Part of a small language model's weights.
Size: 16 layers, width 128, 4 heads of 32, MLP 512 SwiGLU, vocabulary 1263, 4.7M parameters.
Architecture: rotary positions, normalized queries and keys, some layers without attention, local attention windows, gated attention, exclusive self-attention.
Training: a variant of Adam for these matrices, 209M tokens, 6669 steps.
Each number is 128 + 24 x the weight over its row's rms, rounded and kept within 0 to 255. Layers, rows and columns count from 0. Numbers have three digits each. The size before them is the row's rms in percent of the matrix's.

# layer 4 MLP gate, 512x128, rms 0.0867, rows 22-38, columns 0-127
105:164145164140089160165133154168076148113117110111121122112138074108144148120126150134146144148151137111117137147160136142103081119127141112096105120158158113095082116167128117161098149128122136170116098138172140184142117108080135125112147160109129086139117120128091136085155132104151165105123101106146151113163150134086136131150093104138141095110102168118118140134122134126159094133139
097:125130153120055136136158168164110158140115146150121109114145070147153133084128155119136114092141139088155130120160119142127110163123137137157149153124113139152083125142161140157143161161112134158183151082099150109105138144119151150146125111095090142115158152084082140156120101140109151128106124123123119135139167174145136113142123099135138133086161150106131120128080152126138145155112
095:139144150111180127107123123136078167127119137126110144138121158097117128134144154118151120108122140146117111130141115139116150151125074112092105140086180135107191113124090124067086154147109105124141117111139116127155137119143141115151147148114151083158118085125112119142150135136106116125144145123113150121124142095115098136155171150129175149132146100107144137167161117149192098090180
096:132168117115115104108123138115118155109137102069100149131145118110165099085137112116142176136125081114087142102107107109116103106107160138081141179154123157112130150149080150115145130153122113145142084115177130136145107135119140132155082149104142100111103143125146145142119141133114143120131150176138123130192134103162162129132129158141108184114150139161094122143121147160146138107095
105:121112116187126127155166113106133157115117141120104131123163088119056140136117114136121135130153122134144118117168129168128079157116141176112153134110135142135134130127114095113108183149158115117106147092126154143156112142113115081091142137080113140166192118125152123128087103158106135117129132118168148151079109134129150146101079100143157132107122117123136174143101157119116121115116
109:108130132116115142137114176133102141137108105103122121123133112142131135110149149111132114092169120084097100088133128140114058108123138167099108145111102103115128117132065108122096143112148096158103120120115127095143081135117107091129117124105136140083152149113130122115092112143111110108119104126135135184122097128085108134154122127171131158143141090176085114110167128098151104067117
088:137143141105105147148097103137109127129117135160100118130130123138173155164124141184100155113135118135112125106105110124081138112127114118109181116108138109139095149165113139131111174103129113167109105110132137116101153116152111123093132067144116158138137109161101127157154104147152148131143078127063112109168119101142095108165168128144166159104145087164125099125154164136128117159117
089:137143106084122116142155158130141161126095130094134120153126150124132110146151124148157105111107081127145108120105111154085106148167128115104107088145125149107104128097080101136103139129127123156119128112142126121125167143142118106191136147157135101107115178126136115146093151123164112104099143161083140127167123124090121146126162133107128131095122106160101117122122133193183155067114
083:146155169122108169122140124150133111174140156119097087140163133078097119108133170124082104142169124180111122146129116111108152092110136130108150130132091189143108112122133107174085097122136120141094152118128095107161117151167145176151127147136114111136117138105129145122098137162115137136107142139126133088112116161143149151150143106160121110076147136095132159146145126148118120096085
108:099150123153119139160146120097105127163134113113146086116094142137123100113107083132153137113144146087167098108129078136134102120137129106143135181130127168130088131128072103147110137139177151142111129109139093074080114147130135140138084087117128126142153121123122134156102163141106149094115108112117153115098112160144137120174135125147161160121139091149153114111158089120141185124115
114:148128128111165124160114129141124091109133135120119111141169171109168167126135135150156143123158118128133147108119091138113098156132115115125073139104168143123122112118122109102073094160091109180088166097132133124108160128159132123119152132160110160119140156111091189147144125162084132140109105106120156092151124153113125138136165107144108124157096095096156133164124125149172134094125
105:123155110114141148156127146094097140126125125103104116132171112058123118148085121133130126155190131120113122129137121155122126139055114096113126095189121172135112156187151110147118124160108121125110109115109157120140125151146110116115109090126157087121136133137094169101123130108099139160115092179119141137126129089129141152172157150143134136137150138091100145143144139090132112130102
101:125146112191130163134147176107094150148122131109125165126137155146132170107106178132134112125176130127132126109114132101131097118110127078128118098132130132149172126144083114163123097116121109114124131101118124109183117146130176087163131102121123108140153130137131132084106149154113142144091101137165115121140109069135106121136148108157169121139129104149166166090149093092114123151157
096:093177160126118136180100128089095114139104116108111111112092095140118161129152117135131129141132156142155123113135115170109125138134138111104132128141166118110128121121060160095133089125165129152126127144153129114127089170101137138177127173145128108105092116145141129127134127103137139093159169141166171110117133128153151113139083165134149148137136132152166147072150120146186119153121
102:105142132115127151113115137107125160092145122097142149131142132149110162102121154173113138120121131106148135119134127136101133117124145099113112105110136176118135142128159113139134153156151117148162142099118119166126130157112126121121141123114150122121126097059141161179105152120115119147154062086167162128179105075099123129170141116132186110115129080110083176106136120144103135096160
107:106141128133086160179138167127125160138141068085147124120093105118170136135165109124126126122121120140083163113132106182104129145157151108134145145133102159149100181181117161143111131163130115134105153102114162105122098124120141131143094163077180112168114119093112145120104114097149148140113124123123122112130136131152155150116147118126074158159132124135136152114153146156144142114155
097:111121176120117136153128148126157112130130084136102096157088134144157103098118136157138165104113128101144155142119113107115103121162130106115117134092140131141136093142118118130092115190144123130128158056128099092119086153074167081150133154073146111084175110106144130134124140120113128106135117120127079127127137080124127155143151129109112146113098105171117146158121115138152151127138
# layer 4 MLP up, 512x128, rms 0.0704, rows 22-38, columns 0-127
100:120107119134152135117135142116103153189139135162166128120120138140122118183185100114116103158138128130154114102115122094111149091166127083091134119116145165134173133110138133126110121170091128119138131134164107107173099144155144122162119146132128114139117052196141120108096140116139135103128151142177131151115135126120118115158158181124138144130134144143119152092140113175151150125126
102:117104127143130163132164120139142131129179156160140126094146124195112154163153123113171109128151125118122135156098101127099119141126105117109136103178135145099129115129144109080098100155061134142150143134134125110139128121150147141119146129085141119168123101109134102132105137108166116109176149120107120145093098098192136143134153120091100138179099136143125166124111133143109159175129
095:126132137170136130120119103122070149153119089169105121121184173092149122089119130133163116114183142124114099106138138092122120142121117123130105094156174136130131094133159113126115122117092135112112109134158129122161172135136129117123128083140111132115100127169081091089169113086068156138104124111150102144121140130116141135109146111110123156135140106146114118146159143160091073121111
101:100170131135112141119105170097133123078147098204157077111116161138084129161124092129128137161160126123105135109137130137123125145171149126156114119156110147114115121149113124103119138148064103135113121123140130132146111093148122152127114159104124155141130124160111178142163151104122090135126138079145141177130146094140125120125151137117130104118132101158135155082113158181118147165118
105:097146096104118121151128150090150155133147160154163152087110107149143121140095160159099115155105089120174153080090143143136117107117126104161161140091144150135133114129155171155120079147140152149169191128143127128133121103096162138173103083163144161160133136148132098126109107128106115127109121131122083183116117144158167125143133133156155116135120136146148123111126105124129128148137
105:126094100171105117147143100130139130131127103075135139112096142115094150143132116130128143157107177112108123088145105098141094139126157134105104115100095104167130139166139180127140140137156148113178125139145116115084131121167121136129128161148135143106137142109171159111139143120144122120189160171099091123147139118096111131102141085124125161157081130131194174121136130114127121142104
095:131096091149134110150078170157118107083137104141140109139093108141115126156124137113110130089137107126136157157125131138119065135187172120115108136094141140150113098094100162099131107156136142127175124140145110112116158201118153134154096105128099133150142173129156119122133127177145097159138149153126151144118109162164108155155152110139127118123138136166122144104160150115149111131105
096:126129111145140130138100113127108125129136134113162094096164149109153155136143125159133127084122100096147128142116106115163122132143104119139127137118137129104119137116141110125151120117105120130147176104144199189131169118108123112174134153178149120115096143118166137117159126068149091153134108144106128138163113165178105141118092103120074087115136125139082163109115112174152114116110
099:098164119182134135135157171129116125108126132103072128076192123131121136150146128148154133099137149126111148142112162109141152117101085135110127087099170111081132103103156141131130103097133168118125113140130135074136091120120119117137170158134136118099105117096137121092144118134146072159160183142099108146136145108120117110129106110129127112099171105155121143145165133111150130112106
105:107150081119157110098101115112096129079099139153112116138129136141111134110153121102080096123129130139131119165115101130140110147172106120120159100110159102127152097078110111088126169101131154131117122124133148103139093128096175127156089119189151149108100095144162127137128121097109113139072112111104180104126159140119153123146155099139112120140123079105132139089144123138138153111099
107:106143130146114124127176165103109175100142087137103142128121156129100150152123091075115109114176141149099139085133117084081118104109134144139162178199103097111156137134133153125094109159151142098149155132117119144128116081157163119103115111103114107127096119152113132118146105119121142092138118129154083108134085115131147100133113114134145135176118161121108137157126153136101130131140
102:142161125101137136113109145116129105120132214163127115137134139150092125143119154136100112119139123156152137108139146117134100083112140160135153133123121151139149146182120106132141133093096096146118068100148105111122130100142121096078164111148128148149110125153108133129125165140129119094139126149115135127101158153151163127076126118115155082056156146114137145139113139093153094180120
098:160136123125123084160167110086103131121125161096099121193110124158136151152119119129113066129134142115115101149184126134128132114100110164120132146075142106147152119104091126118130110132159198163120114133141129090176079114105126142177159149132117119124148097112165106152132106108166148138153166122107155168138093118121133117134114110144137148118124114131109126122112117158134123161133
092:144107112191101124131129145102117137158156117116111120187137095107145122109159097154146091054150092110098175157123081135136125135116122132098104100138111117147103120104118118172176102128147133110123187107082142124086086107120141126151141157104115109123090114123158143144129093148123125136122125098121123136116125157155110108130152091135125137140103109154148131099108104141099119139167
098:133117098113192140101124133120153064160129103160146080159122128124170096151103140118113105097138145137125136129155122128145155124135176140159145117115112152120098146141143130105067131137159097148165135121106170118146088119123154129132082113120115137140092151155112125116127146107152148122102144144126052102119132174149129151107117118135140137123165156120148155110160120071132097116128
107:093132129156156147155144136122128124143130127107133150096121096133134122106135186092108148111091111141118108112082146125142139118156119100165157194107130123135134122162173142123197109086146133123092136131134129118159107166144161132129111121098173076134122157091089108153123133109111114123113112146086118160137128121177125095102116098149160092119133094170115096135107146135124146124124
102:133129097093133151121136153148137141116138128131120137093089153135111149117142125126128141087141125151165119123127106129146116122134118126200144065077159159106141106159101115118079134127119190139153157129130097085168138158094139150141174080113137137135146095155119100153109114109112130148148144083150128101155138161119122081157100146123145119151153096101101146112115101122104124156134
# layer 4 MLP down (transposed), 512x128, rms 0.0711, rows 22-38, columns 0-127
098:113146168141150091152150176156096138144132135091142084085115192112091149113133139130122131112107160109148110182134134144154093140102133099120128124145133103108144136165086084131114142151108094129156131088192126147158099140118177143107101116103133116154129116100122130128119129082142113131109187136112144139118115108123107149125167112117137128152127132117150169103155147166098142120118
103:100139133107089139182127108134123124139164126139169129117093119140140105140158110119137114153096120085107081130136109176158136132134123141168149130083143123112102105137110142105169093139107134140105140104113094097140179126128108131159144150127118110119133095115105133157153128099104141122199148094121176102106131162146141099163115135146154173115120089129165179124149160155145126129141
095:174126138172124132141149099112107098147087135104147120124121143147157146131121133157091142154157120153146126106141125115166154136142111144150084118120108121131149160100134101114088153122111111155119090156141119105139147140121116110143106150142083102147157072133133116146103119153141128152118150100123142140124099106088095143133101096186158085147112144112122085105081112137118130170053
101:149070163149133150156104143118137146132144141153178150165085143151144145141152087143132067158137148150125115107114134129116087140114126179124104128137121111128142146137129135147132123139142163079126146107148111118113128130120113144172101129115108089086125099134132101123141172151114083091157147155170187086103126149157130098128133123139089145130090118111143133123110151154171141115156
103:117147107169174102145136127091096103199122145098155114126159135127108134137142188167097096123123156172133102123140115148130163132159127115132107134139133131115149104143166132161135134144137101162111117110158165147145125151139116123144178149128142102120092136147180121094155133105122157160110128133136132166179142120149119143134123114123110118142112132146136170083099169104105171156100
107:142125136113146140120120145165111143150149107174123142136101154123104117126135139110175132182171125110150132143147154132120130118101097140124168145121139107124195128157150155131125113162116094126075105113143092132152168126069149144144129085099100106125131130131074122111117101160125169141127136142135175151122105147146134095139090130137102097111130121137195118136094129098120147164099
095:123150157096115141149115122117165152140106133145134079126165099169115172130169147125166111150109158087130149133105125099106159168123098139096130121130117146115135146158099103105152085083138130140128160132094107139130114093175083103123136160145142117124103136159126138156068101162144111081114171127116143137144106155136160093103152145142143093118145098092139090139119128146150116123114
094:121162134106175147144147128150125126101105079136098140100085116155144112134170133158129132176166124149117143140137073088146090114115108168145122139166163135116134134138128145152138113158126165102126106154078102094145130106131105143139128188119109130148133106131142110168128103119145134135095136125116122113126119082086140139110169103114133193112110135179122134106109120118146170149154
098:122141115133164160127111138143146131165111117092114112173153130161106110113117107146159113120111145138095178155118144102128135132132102141124129108115149138151150133118114098106132095111165112156100152114150147111109094131113084106177193151110132128112130101120134149127112123165191115129124147137105133119166108146152071141160101127181156091085138105121076115113167134132149117124090
107:136088142142127121143120113169097152134164144150124155155118134120148125155095129087134150146110157160153121120100120154170152164134145132142104139083122135120111171088104119134124141094125161145136160134153158110129117192106118084109132108134148119130155130097133166118076133140101122132192128121076151134123112113154119161165149139152083136085114118145081120086111101140143115108114
111:150119135137123151156148130174088106115142096122118175121090117112093139148121096136150160111164185105100119137145128109115099167111123162137121141076102116125113161165140130092129139103107137103134103173134138129095105134104073140148137131112147149180104109128105133168125127150130137160143133128121139120096181147138154125105155156112130137124125077123181077142128094163148128118128
104:125150136124141096139126134174130135094127098113159164153130097097127126109118151130137108149136099113145099135131139093137154128091132080099145120191127132102134136106146088169178143159107120139158125144162119109134153143126117116098104120136132105129143147132142144112136145123107099095080127093166104123133124119050094157120141121131095107156203064137131148142140130129121120092119
098:130143139160112174167153148163170128163126151143171118183098132154078133118103105184101095098125136149141097158146115132181190136137141146164126135097095144153122162155091126137121118123142169096156128158147136136080134111084128122143171128126152140126091140125134124125152146131129132124131123118125154136139077132109126154131125098158137106092135119135168118119112166110107119132116
095:125162131130105127129141099128117110163103113102138173102103101134103140118083111156145150142107124140140159102150140162150132125168126104154156135120144134104130082125109137136121171140134121151115077145150129153073118109146129109140095189155136157101131098161145118060138155146116144094096148156156163081140107117097162134092110129140096123128097123150130148161136160101119087133114
098:122147130134103108123086155085115130097125129164133131127131141096079145157131157187145141140141152112156146109120143159143123135091148134145138106155088116121153214140121133184133122121115149126114134074139117116152078169137100120110157097147154096132179094181120132144121134157089095142138112121134126113114139118110113116132100122092136146126126107128154118085127118141156096159136
106:168151142130129162085130117170093140109111130140117149137134129150177131143143158123117075177108139128162126173127094117125134173109122090117092134126100151124130075096127120126104173125129152148144108094120167197131140171133083112148149151157082143140145125131163119091173125131138129113126153091155164103115117127088098138102127121121124148129099112168143129125116126121133126102140
101:142133130123116147162121161096176115132147163091170165155098129131090116149115135122137123143109116136101135155137174131184135160115122138128122130143166131121117151193128151134117104114126131184107148129119167101166161154102110094116146125127141135113181113134166108144102140128118173139159175074091133128154088122144121140144127133109137101111124094165091137113119150105148148108156